{
  "num_hidden_layers": 16,
  "qk_norm": false,
  "tie_word_embeddings": true,
  "init_std_qkv": 0.0834,
  "optimizer": "soap_variant",
  "final_lr_fraction": 0.0,
  "train_tokens": 158300000
}
Each number is 500 + 50 x the weight over its row's rms, rounded and kept within 0 to 999. Layers, rows and columns count from 0. Numbers have three digits each. The size before them is the row's rms in percent of the matrix's.

# v: layer 4 attention value, 64x64, rms 0.192, rows 18-63, columns 0-63
# o: layer 4 attention output (transposed), 64x64, rms 0.234, rows 18-63, columns 0-63
# q: layer 4 attention query, 64x64, rms 0.208, rows 32-63, columns 0-63
# k: layer 4 attention key, 64x64, rms 0.206, rows 32-63, columns 0-63
# gate: layer 4 MLP gate, 192x64, rms 0.246, rows 0-14, columns 0-63
# up: layer 4 MLP up, 192x64, rms 0.253, rows 0-14, columns 0-63
# down: layer 4 MLP down (transposed), 192x64, rms 0.212, rows 0-13, columns 0-63
v18 084:504596567532548630521472523426472482462537537525530506498534537628570530406489548435479522470534544525489489403418488513443441395470473503554487465500515505434500465548506506432539499502598455
o18 088:411544524572524517535549513443559531479451419442487523431487521457466572546438513579596577500525487446435516516636574461524454548523475454420525564497502563538548534484461505572457496497453438
v19 115:513539520434525530454412512469602523542554420601501483554468484552462581477446524530481435426541536437553520476459521438532546423481531509506541484510609502469638502501423531533551471533492431
o19 110:408537505593524600573503514539419481471492464475460371478454592383582518541542485484494455525499486534489549443466524529440416523476527449492487523524421536476491599474466475501419521474513554
v20 087:566552457466491488460493490472479489431438456492521482482488559424408584510507436498519467505525495543380433438537529627491497513472524520523511459478601598439482475516485530417588386530465473
o20 089:534470497559465491525457549584491453473511553548534563482490433524526505502501533500589463543546529522511558566510561399500572455496511435509502531506384494574573498410453497594532555388556592
v21 103:449478489534538461421556548470553451527528406492519529557427538431422530594609448591524537543448463438549517469503453469568563522497454519541466563476514500539526604564453507505435576493451517
o21 110:483570445433474467511446462596443486476488595524574368549583471464474447368444527481488420527471555542508551519542435572455580501530520508457560533477475471509460519465470520444502525536550469
v22 090:465518524498530598503516513555453573532406514500527466360495481520565467500527456428554523481660527438507616519488523580441476451564474530466525517476469514490510481502521539555438543417469475
o22 080:486535483501524512465434493348384527395642527471470560569540489503495555505494540547503471413436447513543519427551521464494534526472475400548479491484512502472445437456470491490538474494527578
v23 102:527524534472471591543488447457571573473430493520462585471587566567542422475567507465496505497479607538494397468485497472505497451540491568570446454549576528429518455559537456506509422518549588
o23 107:556424543518486452497585552470407471478518530395487465442442544398504508512463567542583546549502497449543480494561528510596553478459400429516494475446544433596553497476460505552503459462435486
v24 083:437538436481535559549509511539537511513527500494533529597557520486518600503509428511411605411463518591520558516452489467550456428528439444539541424411487460506450501456511513539440502489369492
o24 088:496559515427434467518535583444490537494543395457489508405486524504479515517496553521483435529498470518488549499491503525474547555442568529400398593453440512521537435456666506496534552549537474
v25 099:479464489556557545639433478421627507490581555484561518479402474510487608546464446510582550447520461461472550534474496537508552462541545441437513459491474527518466552498562515418487545457489513
o25 093:505471497460495615451525558507396452493484401511496527452665539516449388542496508508488411485469470525551499496532477427568445549604481429531530552468497433499506518514512525503474519544566485
v26 097:461524519605551489532516474436539443481447480542544434495510426518488527514532523545389459430499492500417501618511559462528494589521535494457451485492430470535484551436600464412504478423433584
o26 102:441536474407491532502472541512522514553593425530483509504489599516523514443456462468592532569492472486520503444542400423452398480500446525504453429453588526494545572523560581488494581486582455
v27 107:570546492488498546562519542527509494492530548414505493437593490563563444438500464533496527498548518476515430515445422412550410413526460453443366514435511435537513549496626526538509477502464517
o27 113:550425476514443546505612547527499523490451475458489583498446641495385459424399518513510511527493434522475481482573445505464527606442457552516543528507519485413441457529473472460559488495540469
v28 105:560430459455515488393460417499493393486526518476526450535409607417529589593510554486522527460449509537459554521560456536538497491451542411526556426524439546518496547461478492510451532578496518
o28 103:481486496475484531630440490530496499472453466573537506550505346555540414429409508494487477564483472460526535420484529412486483490560493527484508596491577448548556465544527504488595425499535520
v29 102:568521568603447485407531482463514501460493540498518560418509550563454536472545527484487524543454495425584548435514572455513515396451536435468432488471584544448459490505562555456412530432560537
o29 102:489465448427508504557451490465478592482502418548495461579421545445445459510449492466483535443561509446583422526520488489491459573484434546531511468501393507614562489432471417503512454584442449
v30 105:485505459459545543447468575524598508594556513562500478389450547543466464439409491553524412478572545489481557490524476471581559464516543535459498574505494467473499478453449568609544535569449546
o30 098:437374486440476483554554510480478497461572510515452518571496448444485546569502451388440420540438557534454494537430531523470472533489524472558585489500546473521412486502487475419389480428569492
v31 096:500526495560526454508490441461494581546419472486517479502577557613499478542539497437519479506451432521428529485591527521460524463431499581472443409570537447468487426527539511365494578483460430
o31 104:538617539467543487395547562522518497410470531515465530406557543520465537470393532457493521538495479454524461496450449436528489443493519478489468540481521541605542481524458413536444352452507514
q32 097:462462412483529481498497496450543454505476458499520428428414521503500529538587573578526411510542547466437558383564485586520480489454499553461532529491534472434562574499402474501560500516590575
k32 084:445469508458400511451553542541453508510491501579544561574544500514432497520414552563502516560555459511472379484551445476523529547578495570479550400528537450469514550614485566446555490549471471
q33 087:537487569533466452537464528494447535507383563581527616575590575450500468495404524570598524543416439471490506490525414499535513514526508503443470445503473417540519512541460513537576465475471540
k33 072:426446467448484443427461539592661551513531413481468450506459450512472497530492519559541513455494561440471452485498520528536480441397558517507509415456619553489522508463521443561489491528504432
q34 074:378495513465484548524486474472511460445642464539458432491500543523465538476531462456485574432525542494503472529481520422413408549498502508545515479439583530538539369505554498501467449461420424
k34 077:502588504432584556554566478425516428512589500423489590432528444503469498462541517466481465457489530524567553496533586520543441431463467429516418518476461507511503436392428561486507526463449566
q35 089:399539515476493480574553594491424449466628434549462451525509510535515520468465436480489523526513562555473574534482489485436448443582464380459514539504494417507482493592548506432500507425477449
k35 105:496537533529526567540415446499481401532471509472506618371460473498523525430452512376480520477485457554529569433510574453448453467467507532541553522552450542457542549517498491434487484490566601
q36 088:566449467586439583437556461469473475447485558513458492481531546528521512559463496471484560461531493541504496421438543473518528563476483589623589413504430443521464588495557460525424527514547584
k36 111:526418475513548439355469464548645545431549381527491516544530514510442517573459430528443452553518497492482514573498429523487532544451548483436514570493533489492500490510481519570548579472478465
q37 111:460461476477511431391477465481440600516473424446542547548499497507498511516473571500505470538521413410562484540584393522629524533521564462458485457492494517499472475552540469562414536498418439
k37 106:537592505605446519478472483408396401509516562503482550503476486439498488525460520417516513438527550564516501507429571481451458442545557486483443535564466497511496607550462498453514461433554608
q38 086:507459483527502554555554515563500457465454528581394494492525462499359433488536551473457583519558490506406519566430515487384521523512450539575513563464567523539493510509461458537576449423513452
k38 078:515448448540550482569533426548532531478443576484368549468585478590511490587506569526458568497475512435485472405527490550517592503501420476489478510466478553503507479480502514598556547483497389
q39 102:625521494523468426470540465563383494521471540533472413507481496482492463468418545524447554508514567457587464523453519504561521552558401516458489444528474427534443398476413452534479529541515567
k39 084:510380441514518498516601478547510498475477446498385440477501497519416469480458483569483555488449445472479468505423379465547577498498438475496494483403615531484479453484523437486580514423502534
q40 100:476504490491528602517545567454558519502528550517514496406469407532410493480519521437484493493498472516495551437532567411544477421437478402544520583519561487536465482361484478446415493529480418
k40 077:484475486479487572526494609479508457475492453566569372476446443485476506556537582512502391470545517534547531491470561464544449503598448472502531582542486482451588543423479425496470476532395518
q41 080:519412427564487518524571389529488474487458567535436502512480460452487486540568494509499603502461586526418576653478474541432510512530554598523501496504512554501455519593517492547526533469539526
k41 071:514447417598499454486561368530512535501509561462418563492564485556522479498468477528427572440425472516464421488494499495519613514463523517469482498465486595580508436496518506482585612475522492
q42 118:588530499501557519480506462421489608591429537438447591464570481420483500556512550502480472455469524429551488547630454567560573494476579478499489489527443524470479468453467434550420484494501489
k42 110:481445541462525590530493581433512524531457479494537438530449518489464537531473441553528461474505472547554427564460586507506520511551426561437530419473499524545551512418466411471386538387451425
q43 109:470578603510534571490463552539593609607531523407493483532624484528477493448466541423499477502491497459510481449543525476565541517459514421491478473477549487512432447519484493562446597579495524
k43 092:521400487490465488584523563419540437611426561558527450576443456459434542460447430417542537508538466456555526492472514530582469517507409523506482542467545533519536484428550491552416523478564495
q44 116:526476452468637516553457450508521459477515496510383377493489554530502556517551438470503571509608579521416521474521475514400440499535564522501475534509527476410457439540510489528528525425557476
k44 106:518535408481557584491485529486467588527511581553408483559583589501478502508539464434399431551559493539498540415464578490467462574451488493439524505508458559488465464411424501495541518454497568
q45 108:497430531558529469486513501480540477523529495476526481500488574522460559459438439526507464409519361423504582448491560558551533563420515553438583469496489469517463533479457442465419615542444577
k45 104:482466430523577398432516460502448531490554420587485447574481466516434538482459406519449526451363505508547637542556492523434531512553539472549587533507495526504448500472519493476485440488510515
q46 105:492487483498510460465492515504466496559485605491532548513427434501451414565532432488459592407424516483576444526522462498487555441484523580530537519435507548470520500395381590469416497520467561
k46 104:490431499485536481501477524546472489502506518403587414428494547482487440579522496585531444456553539462619385521462577562446532516577405465476516504430476573448558515441513519517504524554466523
q47 115:530467493529531434530420465537475356523547559495411415545428374452477492579487497534455519490494542445519459553471497498428459444569487448434428534540443545538466521476501509407532478481507445
k47 111:512512498493525428564551469508564493491532561546461490449511448495476495493586410502522439439525444496515398525477482523479485405493579471593446417439502476478468438453425519372583519535422556
q48 080:451460396471527550599570557440466428472601444459404470463468488446501502538571464497531563469535445470480481440500514498412427515442487496513463541490452492548536400534451466424457464511519408
k48 085:467523468562488554464511421437418499437454475512487417515494544544524447511459402474406405541466487485433568455577470498529551598543539445577552541567454516497565559519461510425558493485449541
q49 071:425568559501536502477504596504565427583549460544536492580414546481516483486587459564448535476540508508462587516489555512495459555528406439417489542546425520479592587469531544489478526557493449
k49 088:496485505563487496499543512493411434450465567562562493579543570493509502479507498520474448459481442456439464436472442528540535528544459597533564407569455479485519620605439443478465393522539522
q50 088:593504443592455427548531509450391541519507541495494528557581526580477504542450444516534530476486422444489542462440366463538580536474533483533515444527452443464499491529504467481452484549375495
k50 097:477418510454471466377476438586605488442562418466392498497475484457533529486451483479556567552476494445485495502557475520459452514451509486497466474464637446561509428464518494526491570533439433
q51 105:504563501573459550538624569438476470424557554611540476566494459526514524468527465475541528451574455531495509501421495423456549516484455501550516562596411435506422556515544542450426494517500489
k51 085:507436553498508382438522492572417414467511557508468554428511436475525461488406479480546517507507511478474440548476481476582452507534601445492447462531491327504473527539524501552510484505586472
q52 101:505415524479448471423446450551505613535364540454466575555552506431506486560533516536483455467381451432520479545564491572610572521489526569475515442457492503517513490468494448544515516510465492
k52 078:512458438508397490406517494570496563493479435495423407553500500517527534504520543551473499524526431502436532490537413550605606479463548580545458468443530479548506424579526501526563505499538402
q53 081:488536520428490544569569546404487458440568445539516470413495537478535429533500514479512549550526569568484566464532592512421450504533471518473381630548453489532529536493535541438457550495534558
k53 075:531546561497549547531503551419454377445514437458567529478510504457440456499450422545545479462505557508503572504456529423494380524578470463481518564513496446452497447459393503428440538495427546
q54 118:513507489469504474416409493444450611565489544523521593502515485509481493486388502605482397522524424463492497567538492526646517569473499481515485487482426485498485481457545415550536477567444482
k54 097:549606539510549517548480457453506463547483550474497390395556453481464549576509577472592446494451527584483503519454459439510571463556534503513511425506526480548563595583487443538507499489583536
q55 105:470469551564494516420480391595489516448448503460504515553508499482461547584498532563466471590425415520580503500564532594566523451500556476610514508507571552417479493526573570532544506515483475
k55 104:484496564450503363505522447500438434508441539492469474489533421451567407479458542515458510496543511487512502500516507421455374480516542464503461564558488462502465492460400615435484454404563498
q56 100:523521533574500505518592506497502387327520449576432535444491470524445484488520484496463543484451461586483453486415506491422425428525522498466466573517472535515574485537529458497550489455597525
k56 108:524458420550464437399559426588597526496558529551417563522534446551466455551500470509400521469465493528445495507477407559497447479497551580457488434545509500577458446501520485571519512509487412
q57 116:570409575531562543473485495559502602430455609543496587430409482470419538491492605551490441542495513543533462572502446544501501555446521543502522482481513526481474486458437424574557530541487470
k57 119:474531491400583513491494531528430535393505531499574491503455535458506499566488615524555468508555498565587572452534501456470466438596562423442537565536425570489523447477454494522506554488422469
q58 094:457529461435563548505540537502545515573531477566462450610545575466423555504543452548487439447551522475506506567478551592542580509511492471501492424509510420474410423448415512561458503515424565
k58 089:499562576458615510478566603500409554450477456524476387521560513467509511469595518524501483574436557516570558470494501480521431413508517511554509548503491453461558568434494578525500412481495524
q59 120:486494509524485541523508453503480402499567489476549477445399472494505500544499469523453481480609481595478535576418580478480416526500380494594543537515487420506541476485512480538498416534611585
k59 113:557506604445582558458557418484507541394484489553551414574449495613530564456499504473374523467507505470447461455450470435496532480502506490521513412470480459534462444503551408527516550511517481
q60 113:465546426545459592417538436492580453504469493422597551436482435509498524484517508481526447483498459562501414524458535463571462523532561514572558550494518541524507460401647552470476457503463469
k60 124:586510531552464553495550346468577490449556533533505481482404510498555575495420485490439556466501494476551446513488550495601451497411586553551505534552539500535513556425557494469484551495429499
q61 120:500461585501483560560439534476529499483454575387449550522560502480491558504554453493589456466477466470472496549436445549446502494455501541405443418477457462567487527514357435507481414558507535
k61 114:421554488435553432380459549495544501478541461541436563471468488489528489478575445401581523483522479522559552495497491578491547420448547423507498506457462471537520418516550548515459435626525459
q62 105:528446407478521438462584603546451414474553482590485458443446506488502496478496416524445482455550445438499474484439535432385472505613472530436494420482405467515497506512514492483493450478441530
k62 108:536526474520540449412498516519424606393525507486429510405556437469502505580544581513533463575500532541539520461499443490390492394438511505541482515529473483415494603564536508511536474469463537
q63 100:448555532511511546609456543483529597519476455396406547472568419512450476512512442423537559501497493404488487489461397506536530475482496518526496542399478441462397453460489468509494561516495417
k63 105:528506467580474498499429425552502495577448476484430487442490528425439482526488463334501516497555469422456520482449496577638479536469500434537439465509532524513504522415480488525539472595553522
v32 103:500553533484459517499531517558539526538542476496467516526448584449582498509495472554607445512533492456560492504505400548535463634541546510624573467445445551467531538428552443547574553456454521
o32 099:533506533480551552508466457454483510545557580549445509425489457515446606547564486474435481475513588538443460481425520458489572474503489527556569511510441518525557446383408538505528408448503608
v33 101:541483527482502474611529507525540393425611515425487456483432484442500459557482422541462516522479408529536506426526500492417449588449483469447537462421484566420417522479549500492482559474493564
o33 103:558490527419547588500438541520477564458453482428492521579456584457515529399507544517481425551479476501462540471567467493563556472438591524541535543491444540441504524485393550487420470513412430
v34 084:499517467556504455457477527499427569486506543532419421511440445444477468543544445418542604494515511513491461607454530445517475553498455439475490367567382417529499547514509517540449509565460511
o34 087:532543518450471514483412515479563536463437434550593535450539553476502562570380500496518447493501550447501512420473496427544516577464547511582539558502581454469481555495604488517573443492409531
v35 094:560471585482460438537485467444524526606518495552413546502514524488596494535587417565429458468539522478530571538448436422514540453510467441574593459533490482431579420465473501518535512493466550
o35 108:504524478542499539576523627500542574526517498487488609576477462460412501434466488514508498502555418440529511464420437427451563454545541520497521581540434550600465433475550504422462491465545530
v36 098:460376459505510431536514413563593477579544474526420437526515532494471518515617532454512464490496487402496599507554511408452523450627481479550560478516513507488469440500487564458491464504513498
o36 107:522560511418532485537429484492550610577488568562467552513526384563513475479530499515421569482561436478437558496483446527491550482515503468512498559521566445451470539436624549517505477577547429
v37 114:633484456498486542504511488492450475464489554455549513485559616521528452406398558497531486576550448554605499412460514484508484463465533446530425485424550479534491511460483392507538550510508573
o37 116:523492487518418401429510395519477478528432534502464471495495569507525494511421509453568556494434385522535445459487536469556597528445498502550518421457561518585491481505364507499477550512424536
v38 102:433449493496509437506496541522519493399471523486480542426504421514536501477525487437404534529561505499469444609472524584465581521575431583575517583517457524592540514532521534419444597501508467
o38 094:449445504544432442429531522501557618544538495519452499430522568511448555578525588552435505537549525479491553507515567536497392470559477396436500529474489512517514551542546430474510450402440544
v39 106:467501500523549510481485428450512577448407532479514500569504520504529531493454566467474492545449504527526451490564522413562501500477522545513529375578589509629452598471543547591550488567542565
o39 089:558530425547520496496600507477420454509529424604541535452556460578512451579493507439508416583498497558646457462495526484446500484516520417527474581458499500421489431480463513544522513555503480
v40 106:514413431516556440511524460490531488503509507462544589420435494489414551408578566408474468485463459591523551563533494464520476387476516553569491490441517591546446510460503550468506528533488591
o40 102:561514508523518441441432440520461492533528475579521478558534468484579464505520533537450523516505366483476392477534491431412460496569417494425481505476502561448471468575492525408485448390455438
v41 101:544534566529434487359471488510458512530576525460502479556463550440489546486509605426422585440437521511489418487477591464455496604488436477438524528485557550441552527540522511483429510485477551
o41 090:488449520524455558549502513493361530431629509574568528557513504456496618446481550513546580460506460465470615495520527522527475499468517568604522466554444524505468456507520475549548455530553483
v42 092:524478478436492507464456522528553510539575541503480540458481448589439536456480516503547491423510568475390399565427435370489519428495479478467437524488565522465418407486452585476497488473517562
o42 082:561383582519506551485470503550519547565502511536497488548613529457416466506532447511490465430391472469537528532481446530473483541610496516569497542434542523573400489566553529430560506513534452
v43 090:504473524458475468436532539581535566596528432583505502576544583511524485437479580475454511514523539498446473528448534446522511545553465520549610372569634510506558528516532525546543483468489516
o43 097:526532414493431478478506522526482510502538546603524536565459438500427463552522544458502541438495468550515459554434591533470452523496556615592517533517449534548474537447627416521459464556540564
v44 111:500503567528483388511432601543512554495545506497408511552487465492453528513551472522527573444473478402442493557466546448403474544514469600473579455503547561522541511432587546475432455434513471
o44 126:552449574426471487510573567455520502418500552505523555507517479480466562448534580532491515527474603544461534498471484494364470427493507606542504582600523502488460511594526501445562445546555517
v45 119:590448567504539464540423429513498445412534430448552533532485554514599538492449498400418482552455461454564419486509427452475615553539459529512501498527467558563497451474437489481532539532536462
o45 124:538471519623489489485573543552503614506610481571439524524560529573495463516431510609485470549456480421518496520493567520525517543480445555403526513439428489482502501444455538553462487579459553
v46 081:563437474499427440602547505520530555387505408517420483516530484550571485479483395513549540534448511432482534523507531510466531511473477539493474585440517449573501550450572548376461461440471480
o46 094:452471559445641424440418444480507631558505525454531494545536470479521500564433621497546474600449605500540471523536506529449541441542514497535515459508513463499451547500474459546524522476537494
v47 099:537404517533418545472558585490437531559536497537475514494477499420415444570531517542530464513460482487517443419504486592586530594441491408460469538494479508426567540476406494519461456518531587
o47 098:483507500468517459464609478451427472443465488467558488514401516426543567439437446493409517487536484566481475513384581521573553584495419490474580484459503436539492501481576504459573499505570463
v48 083:508507426502425459427487626493508538482505488545440486503528485443499537567452484563511594502491577531535370433521563532478417492474460514534518523476619501432459603423515462493540479551531522
o48 071:547523511540479503479577339410447567449492463424520472478431474480524520504513513455565567464430576514517571467493420414474500494538609483508437499493502465544465438528513467569480400457493498
v49 096:548418400462461455488532470485486481456549495446484528474527506537482514497443572446469464421471467442486513504539508564396442440429498531383461598464501597544416512450524497406481467546528427
o49 098:429556529470557395501486456537482513600508468450482476523557436578507480441513494562539568597436565519453521519527510595418518542532448516541497570503483553455577424559507449525445542428447447
v50 113:556507485521396428485526519385415511557505540456417483520497570481466431527517479530436496566547518497541471541581460495572479498474489496448424466554503436465636504538489439546574399523481516
o50 117:555632470531470446479524460512492528542428489450625481446541468506532528512426510560516437476514458456435549441480500425586538447437446536507452462537460531618463494489578414513551498488561501
v51 100:474426469543582518507508520552501519470410474504574519529447414510401538473483534424462493476498471453383480578539526398503441468475554569499462426590448559539472471528472575450480429477560514
o51 098:464544500490457558499434510588446524427448479553526495409514503583562445512540519499529456552387469576486510448463536520479422517480546558333499520549518535413533521526515526429579521500527512
v52 110:442572508488527450487486564565503512542491535511465514489483484402500523552506460474499473487444568492448488552522606490524416536581452574557443472443463611506473574426531540633440478419471541
o52 104:517513420491516528540531430535478488523539489540441443523441456556493549475557638533474494391523609467506487470508525423539525504502540518560529522510580491531533547647507596472561461440525545
v53 099:547538553430513546474498449482480392494561552494486463562480605461565451508499477554457466580432478449563495505580390533521548492546484521410528505439500561439502431563448451539495530388488506
o53 116:438500516577493603429611486498548520601478615464464525512533482464518612489577475486505364426508504453491522506467536583517499492449477556499481488521484511504420496453489567546455531499453433
v54 098:484456559512568547423458481548572520488501586494513445456496511458528420535411558490449549461472406483466498534529554460590495454456623480496489413445447567463451462488581508548543594496460524
o54 102:508573458557516471528467510560524539502513499601494467505483434387475591510452442396484453434487556450488498544465492540432540488457546525527562535497496488424571445559432491384439483586450448
v55 108:568604521526537489509526522463456474444488521456445480456435608442470566419446523485540548487549510509539506446539471531584563475472422383506549523453562493471550553560456421518519604440454503
o55 100:523529487578528551460505455462492505395551559445402458452504646432542520461527504499506503508545440499574490456510511481541465461393439470665493479440543506538543534494535458522490448490514461
v56 116:491538447437524531374523508575546526522563452526473437532551492423526520466485480508553416457520496493490551522500538577503523493437472554583572443503565476433385644432532550504461478503516534
o56 117:462515501495574510564514475558537461474447595552496478477481472513404472493501495536566568447534493612494465409525633428422489537595558431604556506540486470463487507509511489516463427512540447
v57 111:440516485548526467535581463494453485513430553462561571543513436576455516456510556454579532480538540566435615533376509443505485486521515436500426500547474426611478481546552463509512562499425482
o57 115:509495448391498441421407590567569416479568434560407563465523553472537492550499421441493521511535495515483514476441442512507521517528501482512386432452495565475486515488464503575575555446518460
v58 097:521418462512446504517498485517552493556517550552443456470520494534469490495390554543534470423539484462547544500413527473422555494427535530426490544472466401524498485378433500362477501556544574
o58 091:503499509472410472524511528568474573469456518454520465541617503440538482568504408479607605539472530465523508482431554547491637444570490410508448537548500467548557511475446525433498479545507486
v59 091:506548475499605438532425490520535492588512431503481491546481512500457498616456452513525572461561467543491515442573466441444505537512527482500589427399532501440563459464462492471492638568440512
o59 080:562481541465441585498474398502599467448532447550478469519492517448669451535462492520471501522523557437534508503428538523409416555411538506534463496563497498520475443462463523440454437497520550
v60 090:494475426470523511502444496450409505534518506537490546533432540483485560389474526458519486460399455442563599477472443575446482467453504447472405536531439664510545482532499568493483524482483556
o60 095:487387492461537515522476490484540512600541537466579500560417539559596588492493502476489513501415439431476476543472541463431505512537418491477446572473530575526635468524569497473526467474457431
v61 108:509445428473389556391534497537524540558439486521464417426428481397478552489493515507575490472513474494576541547420527523476497488502409503410579459556500486496524490439449505439511416448503437
o61 103:512595576564524527524505521491433468508416537576476457533506554493512534489459485508557528590532501538525502600420488526495505462584584512554434499586541456544589483566582477496594438516416478
v62 099:518478473523523440466530541599613586477512523576464511489549448612508480415497531502541524436482469554488518465449506449511449407484586542520541532472501462428402461411565502500530493544534403
o62 094:528529510495483453593483516461554459553619453466495419488509489430410444495548503490575481570483491510445492452457406548437587515590490524520551521571524437440436547506425472419478501566450536
v63 101:484442589512514458510466507519608492601479451510474495487575430549567530431498485469515526466588541425474424578504535389475491489546499567437500504448480500446495512517480593523556372474529561
o63 093:451494463527442487500465448522502476489508534476519560646558455448458425530501551553554444518452543507518544562503418411468479484529474507516627494507470554478529569503542557466591554628558484
gate0 092:501508426488512536446573412506585545482516516357487462479469529526487551607505557472484410463572452548473501585531587547547486429528496548534529492492425466467458534592482445444426487468486518
up0 091:509451582445414466478492528534491494526500500457458565473558547466455597504511559490426533548416583452495426535550463492488514477573539504469426586526598572506545468530492494490598437504414413
down0 085:519613448490566473510513426456486436546577558514532558496526531426510473542545554590457417465574514515428544548482566475470506516509449477568605456511446432399533570544527502542507453554459522
gate1 107:552501597420492533520500509622561462532470431485491447464468529588455511387450459475535478538557528569471460492564482436513518440507544524568517589548498524517441531492485596488612518530501575
up1 103:490523490474501351460427587544507471476502428614572424524516449557502531574510426507529518567536442491461544470424482493460586500450501480532488454443521478468600498469472493444511584570516454
down1 100:463534478495470545481455501498489482478436514473424453594502509467506544512579480504480448499427540410519454606503529540543406557477503504506413498446476446559587542540513532420512379598482599
gate2 106:569490464444497475553511654484441560383527483547509461510545493560504519475538498533535460534432576435569474482522444575428437455503494566530496545479465497381468466557434502507442553462510450
up2 119:481581483518396522456483599498473507496499469540500535450438502502539447455447367466462442455545380410448531540546497567511506519441472490405538480480461491541521530506498422487434460593429501
down2 115:497484520435484423537442554479476465530502482487474544505482472520504502570397451430571480384476474470473549510404428525438485570440418584474512570463545477563440463534601489397517553496503464
gate3 121:477541545493564436461480532434502550417584487608596534516504453566544588396425530511514545522508471454392567527467517528586541458408493458460533497566476500501465538475490483455511571459495462
up3 116:453406447477475590528487498554612522464529430524334548542444557535437493490510534513575500534488509543532486579521526476502508549432498550465555467519535517531469395596433516502492545509457540
down3 117:467449479467460474532429437549531348490446474450460425466499508517401446587582436444483445524386521522520511451506421503481435517512521463594423532477505517463498526518515430453504566506480453
gate4 098:479505509561470618473420571477494477492474474496537501501475621523554517589550546552527475519511562516553459505458400561541509442554455422520462526591593420517474575467491474475593509492538557
up4 108:413554558538489552480474510530509484494511566498538542435491566521556509501436552488498466538485564557454442555470540490570441481563466531529491523462578463447394571441601466578610534561594473
down4 099:498495503536450528498609549515485511454485560492361549470451565486528582528533482511565525456549492496462429537513446526498481455431472640563470418503489461620519490522550550543570528495539564
gate5 091:514503465565530519454506457513588426463485563486384494458436573512447453489480513479463501546478513526610449531481503502551506522475460521601484510459530497415544524422527561600486352501581514
up5 071:524454566431550416413559543443379542520446460513514441581572512552500434574571547502515511511523411536429473500509430486441503581514429535505513555523499425496540465469436479493503564533448548
down5 083:428521480557536538557511507556582517493513457517417544452434523480575496494598540486485547471505598553611464533608575457544529486478555478587501497518520477475473558438505540539407419503438548
gate6 105:488514540531467453517457486574569502511517441486514468511498485612396347505484543498480486475565526539513516376421604540552468506535488513477558439494454505507514515465536473508468402492554610
up6 091:487466472461593528518467456530493507362431562523508518569550483486556572452461547517516501552456488542508526464513547452496437458418432474481487587417529403552498515504514418528566608511492408
down6 092:537430523453475426537445467483587435542447558483473468488463449482493441489524475501531519564551567549504404522529568472488526500384513500464560477495527427467416581475507482494491399646505565
gate7 098:474519538559548448528428518475449518515449523502487400440517477493489436575523512470538566464496521445522500478506442403419597421494427540418533448421481496497578549511482515405479411597446493
up7 101:487489453518552482442375537447545549499437432502602468404522455509528445425472437501477488518444516453506449554474448532460621537449501502594561508524497481484564458451508487427622507480489535
down7 100:511491544496413430473572465520484492461511571565446469542456461478430510448552571545536433614508376458455494530488562509499552412540607569496491487525563545496488556517543513462453456580442518
gate8 098:464505419520515548514351540561429522495506480511470414465426553511461425546432544550459526518478450509525457493536500554471485507541486517380560497424503528551540454572501532483420419545483396
up8 111:435501509456597508445510566493475442518545526504531508494527454509610631566557556515487523499500494540559537491536475523601619435558480473560494460496511513580410492431444498529542537524551413
down8 108:502464495506572447436443528508491494473571498539481482493525461550447480606506596559413481507507456473567532555500447437520417481609476512438593477551488457446465535574492417512436488529408415
gate9 100:495498539507522453525552499572521535500501554552513584441364467540540448550600522486518540460560433432599450456478495509386487506519420520497513504577466532487565470445446474559546501476389472
up9 110:526561334534482543468442542538513523465458490546525446517505535523540383373478533595496489551456529507570459514536511515502411509541484534594519530472499477448465388460495478509509573494553514
down9 103:468516555479419481470578454482483429513588470460509551515429574456419404510520457514477493502504435450435474532489436530464470592508500440479475557526394534475450515506598488522397453403458459
gate10 106:371485540427520446515575551522507533480470557478457449565498558514431501431481516512371518539439609573524489536581476483486421411439474495470511504449559456511547557579465547460517532499480503
up10 097:521662443504567441561594460539512517483458540556463534529466430459505527558443449522466499439595401548555457514483512522435495436530512493503512511497496504548442433459437467516472400536421520
down10 097:446600492418555451419515580525562467442490553488520547470510518467510561460481543430603486518516557505479483474496498508494642462514557395559551492480634532455555515537503486500440501506560512
gate11 100:431457554505547484533458504504562398478452617443479509589390588512450513500452498534509438423523505534476485378505478455453477497518524486548504462498484498575500515551414548583447481454510594
up11 105:590482409568508534488443538464514601502487456492515436475539530541452455503510519493469552533444603514467445444499381419453517562499490372492500577492551510500541524472469522417512566550446573
down11 108:459511535458564514516542465468502365543519534459484513498467560440507508494424465409537467542455479464651430432511476460550514475431592538425505445502567549432449509508522480529450531491527597
gate12 101:517529501548505485546579464527478476554475498497468503526487523581496521521636542506598436606461513516412528550451444431402462576526493524550548569534512502507551598547529565394478479521475535
up12 091:554545539572539454542569442469418503544378532470407512522479431501554461555561523489541461458515517527480525547456409501534423542527498466450502579474512441514548579579471517407414496544438519
down12 091:559607511578480522420546429531478595559566469503467444503512561479544547429488464391485549493498451432492426500462454504519534481388434502486418451461469582541527557525477492431557469517460510
gate13 108:539443483447463530540414494439523556574545421531581458498388501504488513424415501520575521479514576453464432405499458486495445497544527504552611484535524558520507529570424426518508484441431499
up13 102:531495524495418410546506472526456515483475561494411473610475534503496505496506500487550647493413497560482554550485460496477561548604551538468608528511529426517480461604467457480451458554523454
down13 104:477493526502570445472446553512525499492492518603536516442411475538564481444446542507586489549506436443433467563392491394591569467507520553427539474598528489483506497534434458521541532525438569
gate14 108:402500553464517483588518448565562420465519526500397497529508433553552442510578534478519461482567618540493412463503519563568485511485486503479584461412558462431450536437465536524481430499498460
up14 105:529526567485561520534562528503449446480447551518514493486492456494586477478440435537548515419570501524427554595487524538505481462452531559598450488537326495450502503555448475429424481485565535